Part of a small language model's weights.
Size: width 256, MLP 704 SwiGLU, vocabulary 1024, 6.16M parameters.
Training: a variant of Adam for these matrices, 4416 steps.
Each number is 50 + 15 x the weight over its row's rms, rounded and kept within 0 to 99. Layers, rows and columns count from 0. The size before them is the row's rms in percent of the matrix's.

# layer 4 MLP down (transposed), 704x256, rms 0.051, rows 8-44, columns 192-255
105:49 84 49 80 68 55 57 64 80 36 37 42 34 73 56 56 48 62 55 33 66 31 47 56 71 39 36 62 74 24 33 38 61 19 51 53 31 69 30 49 41 59 32 62 45 61 49 44 74 61 40 69 42 84 41 48 65 43 59 68 13 38 46 55
093:43 60 59 71 76 43 53 30 40 39 22 38 51 60 50 47 45 36 31 42 68 52 35 52 29 26 24 63 46 40 43 54 57 87 55 77 49 65 47 79 58 77 50 72 33 38 75 67 48 41 46 60 41 51 62 57 55 80 65 56 55 27 52 71
099:40 59 39 49 52 36 62 44 56 66 11 61 41 43 60 37 28 30 21 64 51 40 58 50 23 59 66 39 43 55 41 45 74 47 54 36 53 40 19 43 28 49 25 39 20 44 66 67 68 65 47 69 34 55 62 55 23 40 48 57 54 60 25 49
098:14 68 51 64 32 73 59 59 15 33 47 72 38 46 60 42 41 47 46 48 45 60 59 52 54 44 57 55 57 31 47 16 45 55 52 57 74 52 83 46 65 39 67 58 32 17 44 53 42 32 33 43 19 52 52 49 71 40 64 50 47 36 60 69
099:66 46 59 38 23 70 62 41 69 74 63 37 23 54 20 74 56 97 31 72 44 62 31 54 44 53 45 56 64 29 32 33 61 38 40 39 18 61 67 73 43 73 46 69 45 48 48 57 48 58 49 64 41 28 41 43 50 69 32 57 60 27 39 50
104:46 29 82 54 47 47 41 73 49 22 18 47 46 38 49 34 50 60 61 49 24 50 50 55 64 58 72 42 52 51 88 38 26 48 52 32 44 48 42 17 31 47 74 43 42 42 34 68 72 39 56 13 27 58 61 22 51 37 41 56 44 85 30 47
097:77 35 44 49 85 49 39 28 69 48 51 55 47 50 35 35 51 75 53 53 35 39 50 31 37 63 78 60 57 39 59 45 41 47 24 40 31 43 30 35 41 44 59 45 61 53 53 41 62 47 73 28 62 47 48 61 77 65 26 40 61 75 64 70
101:45 55 50 36 15 39 49 64 74 34 67 40 31 39 43 37 41 46 62 46 52 60 53 51 48 49 63 67 50 62 54 62 53 47 21 69 63 26 45 42 33 53 46 60 46 52 48 52 59 17 33 48 61 50 73 74 66 48 65 58 87 39 10 26
102:65 39 40 72 47 40 40 44 78 23 61 65 49 56 48 71 76 52 49 69 42 48 45 82 77 44 67 49 79 27 45 30 39 66 58 28 36 46 51 54 51 42 58 35 42 50 63 49 74 50 65 51 45 61 56 51 39 30 53 59 42 86 41 68
103:39 07 71 45 32 60 53 72 68 44 63 33 73 47 78 22 55 63 63 72 29 69 53 50 51 67 46 56 42 36 35 69 53 57 50 76 30 47 41 43 29 70 41 38 44 26 60 46 36 10 58 48 53 59 57 71 59 47 61 66 65 13 64 39
104:75 23 69 60 42 57 49 38 74 47 52 44 64 38 57 60 32 64 50 55 33 77 46 64 41 26 46 09 41 48 47 37 11 35 72 61 43 55 53 56 57 51 41 44 43 44 36 67 43 39 70 65 44 48 52 56 31 42 35 34 64 32 40 51
103:49 14 41 75 66 65 51 56 96 27 58 77 43 40 65 73 39 31 45 52 13 54 41 47 74 71 42 52 64 54 60 46 63 44 39 33 43 56 68 90 47 60 55 39 29 59 45 65 43 24 52 13 68 63 77 37 43 33 75 70 51 78 74 34
104:43 40 68 40 62 76 38 34 81 15 47 29 58 35 25 42 50 83 76 71 42 46 43 56 36 40 60 47 58 42 27 47 42 60 48 49 50 51 83 37 51 21 69 43 62 70 38 38 54 47 91 66 43 46 34 49 65 39 34 35 54 65 70 41
098:18 47 44 42 48 68 48 37 36 31 62 46 63 52 61 64 58 69 52 45 55 50 18 55 46 58 63 45 57 48 39 29 65 34 44 27 80 51 50 73 28 51 49 80 54 69 20 18 40 40 61 33 48 56 36 47 74 62 30 58 42 56 64 81
105:51 37 69 44 66 84 71 20 72 47 55 50 35 49 58 54 47 46 53 43 37 41 62 30 58 45 50 42 66 73 59 58 67 06 35 48 62 34 37 34 36 49 37 60 10 55 32 43 47 54 64 52 36 63 50 32 61 48 63 32 71 62 43 52
102:60 88 54 43 40 54 44 53 37 49 59 41 27 54 53 40 61 25 67 48 77 25 39 34 54 55 26 62 47 53 29 49 55 75 08 64 48 21 44 66 39 57 31 58 42 24 36 65 40 78 55 44 41 55 47 50 31 35 53 46 44 53 41 40
104:54 37 31 70 35 24 48 69 58 80 56 46 51 46 22 62 80 72 49 42 43 24 57 77 78 40 37 52 62 52 45 61 47 42 38 39 56 47 41 87 59 45 40 56 56 50 35 52 78 45 51 23 56 49 56 39 50 48 45 36 39 62 42 61
099:75 83 45 42 49 46 72 76 09 64 35 53 35 74 54 69 50 54 51 30 67 37 61 50 46 49 33 31 58 49 31 77 61 59 40 70 32 50 53 61 54 41 33 63 57 76 46 49 47 80 58 27 25 64 52 62 70 43 35 38 58 53 30 43
101:28 57 72 61 45 66 42 51 23 40 51 47 27 25 57 54 31 71 67 50 26 61 37 51 48 13 61 53 47 61 38 42 35 57 32 51 41 36 39 49 44 43 50 48 43 60 28 69 59 62 54 31 54 44 17 68 51 72 64 50 57 55 58 34
101:56 65 38 40 27 59 44 52 05 66 47 28 14 59 46 68 18 33 76 43 66 60 60 44 34 42 49 60 27 39 54 40 43 54 58 46 49 33 66 33 40 48 55 49 83 44 43 68 66 31 50 49 62 51 60 46 63 39 41 44 52 52 56 61
088:44 53 71 66 73 77 33 27 77 32 58 43 48 71 45 76 64 33 47 45 55 70 56 54 34 38 50 29 47 42 20 33 53 53 61 36 46 55 39 52 54 38 45 43 10 54 40 70 52 28 66 40 38 42 38 42 53 83 63 58 52 22 32 36
095:21 82 36 43 32 46 72 43 12 34 42 48 40 65 59 69 46 37 53 38 62 44 65 41 38 67 50 45 72 17 66 32 51 37 78 40 68 52 62 45 38 54 50 58 33 49 58 45 57 99 39 58 35 57 46 59 52 30 58 31 71 54 52 52
096:54 49 46 56 28 53 52 69 55 47 49 75 35 33 66 61 22 24 92 37 51 19 52 61 55 47 38 45 73 63 63 52 69 44 52 70 78 57 26 60 60 59 53 72 45 61 47 68 56 54 51 22 44 36 56 53 52 30 42 30 58 77 48 61
103:29 77 76 52 52 63 25 64 62 38 42 64 58 46 48 31 39 37 15 17 78 40 66 34 57 71 55 62 24 53 58 61 46 23 91 67 44 43 43 39 49 63 18 48 61 23 38 47 83 94 31 42 56 31 23 56 62 64 53 15 46 55 72 68
108:27 49 71 44 56 56 55 43 42 64 22 45 53 34 48 67 60 48 60 69 52 24 53 58 49 32 66 39 38 56 65 55 37 37 39 41 57 62 44 42 66 58 93 69 65 57 54 37 64 20 55 70 76 52 50 61 73 73 51 50 00 53 63 37
092:50 50 31 65 62 79 37 43 83 30 39 49 48 51 59 56 66 69 11 57 67 59 64 62 51 64 46 61 36 25 43 53 61 65 73 70 46 38 26 51 65 59 40 54 20 18 65 33 79 67 55 43 58 55 57 41 24 46 50 43 26 63 63 43
104:14 35 49 47 63 64 55 23 54 58 31 55 51 33 18 45 39 39 46 66 11 31 57 53 38 56 76 57 46 61 37 55 54 43 29 41 54 42 77 32 39 32 55 43 49 77 36 53 55 88 64 59 36 64 23 43 56 44 45 76 51 56 61 32
103:37 66 38 35 51 43 44 38 62 55 52 43 61 53 46 52 55 35 76 48 63 55 53 58 75 51 62 29 30 46 34 41 36 50 53 58 73 51 42 42 46 41 63 38 44 27 65 68 45 45 29 44 51 52 58 23 62 25 51 48 48 37 49 99
095:57 77 35 59 57 49 45 38 25 69 52 48 64 78 55 24 23 38 41 40 53 46 51 61 62 90 36 45 35 51 58 42 39 14 53 47 65 30 44 43 71 45 51 58 52 59 24 46 60 66 32 47 24 31 56 36 23 59 31 63 53 46 08 45
102:69 69 42 50 54 41 42 54 35 73 71 07 35 42 35 70 34 28 54 72 30 70 93 33 66 22 41 30 64 39 39 46 36 74 69 30 34 49 37 55 57 67 33 67 48 82 51 53 68 61 48 55 78 49 60 39 49 51 41 50 44 24 56 62
099:39 37 17 41 39 46 57 53 68 65 63 55 34 36 31 54 66 57 46 52 44 55 67 44 65 58 75 53 55 70 62 56 55 37 27 39 34 31 23 50 51 55 74 24 52 41 45 45 48 92 21 56 44 53 59 47 58 49 28 41 58 66 61 41
091:23 63 61 33 45 56 31 46 52 58 46 47 67 30 33 45 43 71 76 70 55 40 44 49 70 29 55 54 45 47 51 67 46 44 65 35 49 44 61 60 45 55 57 53 52 50 39 27 61 41 40 00 58 57 41 62 63 29 42 33 44 36 39 58
100:40 30 54 34 63 54 45 59 41 26 35 76 36 47 57 41 61 47 74 36 45 60 61 73 50 55 36 40 44 34 41 25 20 60 58 45 96 73 64 21 83 49 41 38 72 34 36 51 60 24 33 49 45 40 54 45 40 69 45 50 60 71 65 27
102:51 33 20 58 59 57 10 37 46 38 66 21 65 35 53 69 53 56 52 27 57 44 66 59 70 53 15 47 62 44 72 58 47 52 53 39 33 66 62 42 63 40 64 56 60 50 65 75 57 52 67 56 54 58 59 35 35 28 43 38 71 44 49 47
099:29 59 36 71 64 59 53 48 49 24 47 29 59 34 39 99 54 60 47 46 34 61 37 67 32 33 75 41 60 28 41 40 71 52 28 27 42 40 39 76 31 71 64 41 61 53 37 61 41 24 58 71 50 63 75 61 82 42 60 53 50 55 59 57
100:55 72 52 56 58 44 47 74 44 59 58 65 47 52 58 53 30 59 61 31 66 37 43 76 46 38 51 76 52 74 63 37 56 23 34 56 61 50 21 71 65 51 49 40 47 61 69 56 45 60 44 46 27 39 53 44 51 33 64 56 59 61 43 47
091:14 74 55 39 42 46 60 59 27 86 29 56 33 40 38 40 34 50 72 50 50 51 71 34 30 29 44 60 55 59 65 58 48 40 44 98 43 23 46 70 48 68 43 34 52 58 50 63 61 87 35 62 50 32 39 48 64 57 56 60 46 36 58 47
# layer 4 MLP gate, 704x256, rms 0.0578, rows 9-44, columns 192-255
101:74 35 34 44 31 76 35 29 46 55 74 35 44 55 68 26 56 33 47 63 68 34 36 82 57 61 27 42 49 46 62 76 41 64 48 29 46 32 44 41 09 70 37 28 36 51 63 72 48 42 37 62 11 43 66 53 79 36 61 36 51 39 42 48
099:82 38 79 54 65 72 50 68 63 36 63 53 43 65 76 69 41 53 62 46 42 85 64 39 37 65 64 42 77 43 29 51 48 85 31 60 57 29 54 54 42 62 41 41 62 14 55 42 21 43 37 99 37 66 58 36 47 43 59 36 38 26 59 31
095:60 30 57 34 52 42 68 50 55 39 68 34 32 62 82 49 48 39 60 42 83 41 52 29 67 56 53 60 48 55 44 51 50 42 33 66 55 49 67 47 50 43 51 65 58 26 32 52 30 20 31 55 27 50 41 42 41 31 51 54 52 75 54 41
098:38 30 37 43 62 41 52 53 70 54 45 81 62 55 51 63 40 46 63 34 78 29 63 59 50 40 52 50 33 36 36 37 46 71 53 58 84 58 42 56 58 43 52 49 26 28 84 69 69 49 36 69 56 26 59 48 23 39 52 65 43 45 57 52
103:31 43 25 43 49 57 53 16 45 76 55 42 94 62 37 46 25 28 70 65 54 59 66 46 47 51 31 43 37 42 40 54 81 61 51 49 54 31 30 73 58 71 30 48 70 48 58 57 27 74 40 71 59 30 51 54 30 25 43 48 38 42 46 60
093:24 48 15 37 60 08 54 20 41 37 65 45 55 54 62 66 69 31 54 27 32 59 69 63 29 52 41 61 58 49 53 56 23 69 00 67 23 52 71 56 34 53 46 53 28 32 51 39 75 63 54 79 25 60 40 55 42 35 55 13 77 65 30 59
102:73 45 70 62 30 42 27 57 76 58 48 54 77 41 63 46 51 53 33 65 68 67 65 30 62 66 18 44 21 62 48 42 63 72 22 35 69 38 62 22 50 60 45 49 55 39 64 34 43 58 62 62 22 56 49 50 43 25 42 27 33 37 22 22
103:45 40 36 63 71 13 64 60 56 21 80 62 27 45 50 30 36 30 59 50 70 59 47 43 42 43 66 24 57 48 46 65 74 56 39 68 45 16 64 45 29 14 43 66 51 48 47 30 67 42 71 76 37 59 54 47 71 11 59 61 43 29 31 50
099:33 68 36 56 80 47 57 40 50 50 27 59 47 48 47 60 59 67 56 62 78 40 36 47 23 38 49 60 59 44 38 27 60 52 70 57 50 55 35 72 58 88 39 53 34 35 48 70 57 52 57 36 61 36 30 28 55 27 39 66 34 32 58 63
104:52 37 32 57 74 44 31 62 74 58 60 28 47 66 58 54 30 61 48 51 68 64 60 46 45 69 70 62 52 42 44 63 45 48 59 78 55 19 65 72 50 66 29 60 21 53 65 65 45 50 59 46 40 65 72 49 34 62 29 52 36 60 42 56
097:40 39 56 38 41 47 37 58 48 29 35 71 40 33 70 44 51 55 52 50 45 58 20 49 47 59 53 67 49 26 60 74 38 46 34 62 17 69 50 78 52 64 41 19 61 25 52 43 42 47 35 27 42 12 57 44 34 37 45 36 39 50 47 21
106:48 43 52 65 56 73 55 37 57 66 29 44 81 26 69 61 55 36 60 30 29 57 54 43 38 50 55 68 49 50 68 39 45 42 56 45 57 29 59 47 26 49 49 25 32 48 65 22 31 55 63 82 67 26 16 36 56 85 50 21 38 51 66 83
110:32 57 13 32 36 32 45 18 48 45 64 26 13 51 73 39 43 87 34 39 43 58 35 56 51 30 61 41 42 30 35 23 60 31 63 45 99 31 53 45 62 34 47 54 35 35 42 24 43 65 63 22 50 50 68 50 57 85 39 55 49 47 49 54
112:56 45 54 39 68 43 43 59 36 42 52 72 48 36 28 33 40 55 47 54 46 64 43 59 37 43 54 38 58 50 71 30 58 48 44 24 60 61 66 42 42 31 28 46 45 35 18 57 63 53 61 59 54 18 67 38 48 63 43 42 52 33 67 45
099:53 50 49 52 41 61 41 47 40 65 67 30 36 62 84 65 52 56 64 39 61 55 55 47 48 23 85 46 58 45 72 62 64 66 48 46 47 60 67 49 27 84 49 64 34 60 57 85 59 30 60 31 41 79 49 60 32 78 51 67 27 49 59 35
104:43 49 66 42 58 52 26 38 73 34 39 52 26 46 18 28 60 72 54 26 33 61 26 50 51 49 22 39 51 72 54 65 52 71 62 31 51 26 64 67 43 71 49 38 75 58 20 44 48 63 43 50 42 56 48 54 37 46 60 63 48 45 00 45
099:37 54 36 59 59 57 40 35 25 27 48 55 39 49 56 48 59 53 43 52 64 07 70 48 50 18 48 55 29 32 50 33 73 63 47 47 62 39 09 73 35 66 45 45 61 54 54 45 43 55 47 42 77 41 47 66 21 52 37 65 38 53 40 59
100:66 13 46 35 32 79 72 59 51 48 44 73 54 75 59 66 46 48 69 66 52 52 46 61 24 47 43 59 51 43 20 34 63 45 80 78 74 37 86 51 29 58 53 45 54 56 56 43 64 44 71 53 83 31 42 62 39 27 64 26 45 25 48 68
098:44 56 31 38 80 39 85 42 44 56 10 59 47 43 34 63 66 34 52 28 34 38 29 64 72 46 57 43 46 35 46 49 51 53 39 30 66 38 59 53 56 67 57 39 61 42 51 52 45 61 30 48 49 59 38 44 37 61 61 33 37 60 80 22
093:44 31 45 53 40 54 45 46 66 39 38 32 28 41 61 42 41 32 79 64 37 55 26 47 35 59 42 54 38 53 48 54 68 61 63 46 62 46 31 38 60 43 56 47 39 47 65 48 35 57 52 38 37 27 58 37 36 65 61 52 44 48 65 45
098:39 17 64 48 54 47 17 32 61 69 48 40 12 36 29 45 56 39 66 49 34 64 21 48 39 51 29 54 65 55 46 60 64 45 36 48 50 47 49 35 39 51 58 50 44 56 49 70 63 19 44 61 47 50 45 35 42 64 28 74 58 48 16 40
096:45 57 54 45 17 20 71 33 65 58 31 64 58 63 28 62 29 58 48 67 38 46 65 28 33 34 55 34 50 47 48 28 67 70 14 47 63 50 47 44 71 51 60 70 57 45 43 20 57 38 56 50 48 32 41 47 49 24 45 54 70 59 58 52
098:44 54 49 96 66 66 41 45 25 23 46 25 69 33 78 48 56 60 48 62 94 36 67 35 74 43 33 71 57 45 45 68 50 32 44 60 19 48 39 87 38 51 71 53 24 39 60 67 72 63 64 51 47 57 46 48 29 41 84 65 48 50 58 23
097:29 53 28 53 36 64 40 37 43 17 29 55 41 52 74 53 64 51 47 17 71 49 47 20 29 60 46 67 60 31 41 53 49 55 72 62 65 47 58 52 40 40 45 54 39 29 58 57 32 55 63 64 07 59 37 28 52 59 76 58 56 50 39 80
097:29 38 33 58 28 76 31 38 59 34 92 43 43 42 47 45 51 17 53 77 88 44 54 41 50 46 41 54 26 25 59 52 12 71 70 46 50 58 56 25 53 56 69 26 40 56 42 82 74 78 55 66 43 70 31 30 74 51 52 50 18 33 65 53
104:48 60 67 25 61 47 44 44 69 43 65 73 38 37 51 41 30 34 50 44 64 78 46 37 31 53 58 51 35 56 39 46 28 50 47 67 64 37 60 58 62 20 61 16 45 87 55 55 83 71 62 68 66 55 19 22 47 50 26 04 56 57 49 61
104:68 46 43 54 53 57 42 23 72 34 57 23 23 53 54 18 47 78 23 58 08 61 35 66 41 42 43 50 51 31 65 63 42 47 28 57 58 43 60 61 50 45 15 56 55 44 55 53 73 86 46 43 58 37 48 35 51 41 51 39 57 23 44 50
093:39 47 46 58 37 78 46 58 50 27 69 37 38 54 58 42 23 43 43 19 44 37 66 74 27 46 60 78 28 42 45 36 64 32 47 22 54 54 54 73 82 73 71 22 57 56 64 31 50 50 67 66 59 73 29 38 78 74 58 51 69 49 57 45
104:60 61 28 71 36 59 35 10 52 45 49 68 65 53 65 71 51 46 70 51 49 29 37 72 66 74 18 45 38 56 34 52 34 70 59 79 64 15 57 62 51 34 38 36 65 37 51 57 48 55 40 33 49 53 40 38 56 62 54 26 54 44 64 41
095:56 41 66 44 56 58 52 74 48 41 36 40 37 55 43 41 77 20 50 56 46 19 24 70 56 46 51 52 13 15 63 48 55 54 55 87 69 58 46 46 61 42 55 66 54 47 62 93 70 30 46 60 69 24 42 39 48 45 55 63 04 34 65 35
098:58 43 50 54 46 36 33 72 48 26 60 31 24 58 58 24 49 37 64 46 74 36 44 61 76 31 39 40 57 28 61 36 53 46 13 45 45 65 58 39 51 37 68 58 57 59 57 53 46 42 65 69 35 44 44 18 51 60 79 55 30 48 51 81
102:46 66 54 36 50 72 27 40 41 34 58 69 37 70 48 65 34 63 55 40 41 66 40 33 30 66 53 38 41 53 35 75 56 56 94 50 60 50 58 33 63 67 63 37 64 30 72 37 30 42 34 65 49 58 08 70 80 57 84 48 71 53 34 34
104:47 49 57 64 28 47 39 41 39 48 55 64 36 36 42 23 27 54 59 82 56 38 65 52 18 22 55 27 57 23 49 44 60 47 23 25 34 64 65 60 54 82 39 75 66 33 37 50 55 64 50 27 52 45 41 31 86 54 42 32 22 45 74 43
096:18 70 33 62 63 52 62 52 54 39 78 21 31 47 49 31 70 48 42 06 52 39 41 40 24 38 45 51 48 49 75 33 50 53 44 68 42 66 45 58 75 38 49 46 55 43 38 49 51 60 54 81 54 24 78 60 55 50 49 42 40 66 66 79
091:49 53 57 48 64 16 52 48 61 43 63 30 34 55 35 50 18 39 65 68 52 68 20 46 40 44 48 25 20 61 40 39 30 41 77 49 32 43 79 23 42 45 50 46 50 46 47 41 76 71 55 46 59 48 70 27 41 32 67 21 53 45 45 45
094:27 60 34 55 66 27 49 31 42 48 70 59 59 33 63 69 53 54 46 41 65 47 64 55 27 60 41 39 56 58 48 26 61 44 25 54 65 50 67 51 61 72 54 34 27 45 70 51 80 56 44 57 13 52 49 21 48 34 41 37 52 43 34 62
# layer 4 MLP up, 704x256, rms 0.0551, rows 9-44, columns 192-255
091:18 52 41 59 66 33 54 71 64 32 19 39 66 45 41 70 53 88 78 34 63 64 46 30 41 29 52 67 37 59 38 25 44 47 65 71 46 52 40 44 90 56 65 53 51 40 54 60 52 48 58 52 60 42 36 56 21 71 53 68 51 35 62 50
097:44 30 48 47 57 70 43 59 51 77 67 37 67 67 37 38 43 47 44 70 51 38 40 75 42 27 24 56 35 55 80 44 47 67 69 03 22 55 54 30 52 61 38 53 39 62 36 43 34 63 57 55 49 50 46 70 39 61 62 52 44 33 47 53
099:37 63 49 52 45 37 72 18 44 56 54 36 45 55 56 73 32 69 50 49 48 56 53 42 62 45 46 43 47 37 32 79 50 60 51 25 54 46 50 71 84 58 31 52 73 47 66 52 53 48 45 54 59 53 42 54 50 26 54 68 32 49 46 41
101:66 38 56 57 33 68 50 68 52 68 72 67 54 36 45 23 50 58 37 83 46 57 52 30 26 73 47 49 36 43 48 63 61 35 50 25 31 54 75 46 49 61 25 36 66 36 51 46 68 38 58 24 30 52 45 49 77 41 45 42 20 51 44 57
104:49 48 57 35 29 52 54 60 56 33 68 58 37 40 62 34 57 52 63 55 68 48 71 53 68 55 76 51 50 63 45 17 58 48 24 67 41 48 38 41 25 52 34 56 45 30 57 66 46 50 65 33 62 27 58 43 31 69 31 69 59 48 39 54
098:73 24 40 15 47 73 35 54 36 39 72 45 83 52 71 48 61 57 38 49 66 44 38 58 59 49 45 49 59 45 65 47 76 46 65 59 55 35 63 55 45 42 07 68 19 38 44 46 18 70 53 56 32 49 45 57 36 43 54 67 60 54 46 66
100:39 52 47 53 09 41 78 39 48 48 53 44 74 10 67 58 61 30 50 57 74 51 64 52 73 56 33 27 20 54 48 48 33 59 73 43 57 54 43 52 75 40 35 67 54 25 37 32 47 42 47 17 45 41 57 31 43 55 49 62 41 56 67 61
103:55 30 34 75 46 42 52 11 62 56 57 29 38 36 40 53 50 68 65 33 33 32 58 44 62 52 15 57 39 74 83 75 56 54 43 57 50 72 37 48 63 47 26 23 87 29 37 49 20 39 50 39 42 32 48 39 46 67 44 38 59 32 61 49
102:39 43 45 66 46 68 63 56 43 55 59 51 54 48 64 56 35 58 54 61 50 50 45 54 65 35 69 37 29 34 53 32 63 60 70 57 63 54 72 60 87 29 28 50 62 49 31 36 28 37 47 41 50 68 42 54 38 65 57 80 57 66 57 48
106:39 49 52 69 25 38 41 11 64 53 44 62 61 44 52 40 40 65 61 41 49 43 63 53 41 00 68 46 47 71 68 20 30 30 67 62 53 43 50 46 41 13 62 45 70 27 54 55 39 33 54 73 53 41 58 76 37 12 49 21 39 48 64 58
101:40 41 44 29 48 75 37 39 71 65 60 48 61 53 35 60 33 58 77 68 40 29 43 50 19 37 67 63 81 16 67 51 26 52 57 55 59 72 61 78 73 48 72 30 42 30 34 55 46 70 48 66 44 46 66 44 45 39 54 27 28 65 30 32
105:39 35 52 34 69 44 54 76 38 68 58 44 23 49 65 78 37 44 41 24 50 11 57 52 54 50 63 48 81 69 47 44 29 61 19 69 62 48 41 33 65 63 39 38 49 80 45 49 67 33 37 22 80 42 67 31 54 57 69 40 46 39 33 42
102:61 59 57 42 64 69 70 75 67 56 61 62 35 45 53 59 66 53 59 36 58 47 38 30 76 50 31 64 66 57 59 62 65 57 37 57 07 42 47 51 46 63 26 35 78 43 74 64 24 39 44 58 49 37 38 63 40 42 66 28 56 35 51 64
105:66 55 51 44 62 53 76 44 71 65 27 66 55 46 32 29 57 45 51 68 27 53 64 44 47 31 68 46 26 59 11 53 44 49 61 47 64 69 51 59 54 57 55 63 81 37 57 36 15 55 51 46 76 15 29 41 34 35 79 36 52 58 57 68
100:28 31 56 57 58 60 30 48 52 33 82 12 49 38 49 54 33 49 35 49 46 79 61 46 34 59 67 36 49 39 38 58 48 46 60 67 48 55 58 31 51 41 47 20 39 38 52 47 29 48 15 50 65 68 46 56 53 35 33 63 33 49 70 38
105:59 37 68 56 49 42 49 46 29 57 26 49 54 34 62 60 70 48 90 62 48 50 41 51 65 49 26 38 35 41 44 64 45 45 35 53 76 48 66 56 70 65 54 29 66 40 61 37 40 39 56 53 44 21 59 62 34 35 26 42 60 53 40 49
097:57 34 55 56 39 49 43 61 38 39 51 28 62 46 59 31 42 38 88 64 43 40 65 58 57 37 59 43 16 41 57 45 83 73 54 41 23 46 59 50 37 57 19 50 34 37 48 39 54 50 64 42 43 72 59 48 53 46 26 67 46 66 58 29
102:53 59 45 27 31 49 58 43 62 52 65 72 55 45 65 34 69 52 68 99 76 36 48 49 21 57 83 15 71 47 45 29 55 49 48 45 57 41 55 33 46 51 74 39 51 65 46 35 49 16 71 36 41 44 71 39 58 37 19 48 32 55 31 37
101:82 49 56 60 56 52 67 11 76 63 65 47 44 18 56 44 64 43 60 80 57 69 25 51 43 75 47 49 56 52 65 41 57 62 58 25 36 42 44 38 70 77 74 44 28 34 36 49 81 53 61 60 51 56 56 50 59 53 43 33 32 43 26 47
087:65 41 22 64 48 59 53 56 47 57 83 45 65 29 70 61 69 73 63 45 77 42 33 48 49 61 52 78 47 50 36 48 11 47 57 44 15 52 88 53 63 59 47 48 50 50 44 67 66 49 59 32 46 56 68 19 49 64 66 54 45 59 38 40
097:49 37 22 43 64 46 30 46 55 65 57 51 32 51 53 52 27 40 54 58 28 72 38 39 32 59 56 55 67 58 53 35 69 79 47 31 32 59 47 49 42 70 62 58 33 38 30 49 42 37 31 51 59 52 23 59 37 57 28 59 77 54 45 39
097:40 39 64 49 66 61 53 60 54 15 50 69 41 76 37 50 41 31 76 21 37 03 43 49 39 57 43 34 65 69 54 37 59 47 54 62 63 60 35 52 40 42 53 78 36 41 55 53 51 49 41 60 49 49 61 84 43 40 63 34 61 57 39 77
102:40 51 35 30 41 46 48 44 45 28 54 30 53 40 53 37 30 67 59 64 76 81 48 49 58 22 36 42 30 19 14 47 14 42 70 44 44 57 51 71 70 45 54 32 30 60 75 40 46 37 36 50 40 71 35 59 42 33 50 66 36 32 33 41
107:33 33 62 50 71 52 62 26 48 73 63 60 58 49 57 61 35 48 44 71 19 34 76 55 52 86 57 36 67 71 24 44 57 32 59 36 55 42 60 40 46 18 40 57 46 60 79 38 44 47 27 66 74 38 44 44 36 43 74 77 51 67 45 51
095:49 55 86 46 71 55 56 63 57 65 43 84 42 51 37 50 62 74 38 56 60 46 41 79 72 52 74 32 58 59 36 50 47 67 46 62 42 41 40 75 35 80 77 31 46 30 37 21 63 48 53 43 69 52 64 71 35 67 67 93 70 46 55 26
105:62 55 57 51 29 47 37 75 39 56 43 47 28 76 57 60 59 41 47 67 38 63 57 59 59 60 30 54 61 31 42 58 74 44 45 80 72 46 35 34 45 75 41 39 32 56 66 64 52 58 67 50 42 51 47 72 25 51 53 40 42 44 55 37
102:66 51 26 58 57 55 64 75 46 25 56 35 41 34 60 72 74 25 45 49 75 75 31 56 77 67 68 60 60 65 51 36 32 54 49 46 32 36 68 31 44 61 30 67 44 58 48 66 38 56 48 18 25 57 54 65 64 49 29 64 59 57 70 35
094:57 60 90 54 86 47 63 59 68 51 56 51 47 50 50 37 43 44 43 60 33 34 42 68 39 46 69 55 55 29 39 46 73 28 42 26 83 39 70 84 54 60 60 44 62 53 43 00 46 35 56 59 43 19 42 72 58 61 38 82 46 47 57 44
103:51 58 32 70 28 37 63 21 56 46 45 25 76 29 47 47 29 49 37 55 54 46 39 47 68 51 62 31 46 42 35 44 87 63 32 42 67 49 56 53 68 19 71 72 80 41 62 46 20 26 52 66 72 48 53 53 56 53 59 39 73 61 66 59
096:81 39 80 45 38 20 66 72 34 68 29 53 38 66 44 35 45 35 41 55 50 41 52 37 59 59 57 68 15 66 60 39 78 42 43 68 26 44 54 38 60 68 48 62 66 44 41 66 54 41 47 60 61 37 40 69 53 22 30 41 53 56 46 21
091:71 49 64 44 58 31 39 57 35 49 66 55 67 71 53 41 40 47 48 45 61 30 66 47 52 47 11 38 43 21 55 30 48 42 35 50 85 72 76 21 47 27 76 57 75 40 33 67 49 47 52 53 52 47 57 39 61 78 73 51 35 39 45 50
098:36 55 64 33 63 62 58 56 59 76 28 64 41 47 40 43 21 52 24 62 62 44 62 56 91 56 40 54 49 35 50 34 58 54 59 51 25 54 34 43 59 45 33 37 29 59 28 48 49 76 61 38 42 46 54 51 53 46 70 37 62 33 70 76
102:60 47 44 17 21 31 35 53 58 69 60 57 43 62 58 35 37 25 21 35 78 69 39 43 52 38 53 38 19 40 56 53 56 36 40 58 66 52 69 50 49 42 27 68 68 21 26 21 43 43 55 41 64 42 61 37 47 59 52 39 57 54 35 57
098:67 62 31 40 56 89 22 39 35 28 41 49 62 54 67 46 39 51 46 42 54 30 54 68 45 74 68 40 62 61 39 52 62 39 28 53 44 53 62 55 38 24 39 60 32 45 74 41 41 84 20 93 44 70 40 49 58 44 62 40 72 50 62 53
099:52 34 52 58 51 54 61 39 38 34 73 64 39 17 81 36 52 35 26 59 48 65 52 56 32 43 50 55 82 50 65 20 61 48 23 39 47 59 37 42 59 37 49 45 28 47 51 00 49 39 51 34 49 31 33 23 45 46 40 49 49 74 55 65
093:47 52 76 47 53 05 50 31 40 42 52 66 23 52 35 47 38 29 58 39 17 72 48 69 36 46 50 57 58 46 46 33 58 40 40 46 32 46 53 66 58 59 67 47 75 62 58 23 65 66 62 60 48 35 36 20 34 29 28 58 63 38 45 71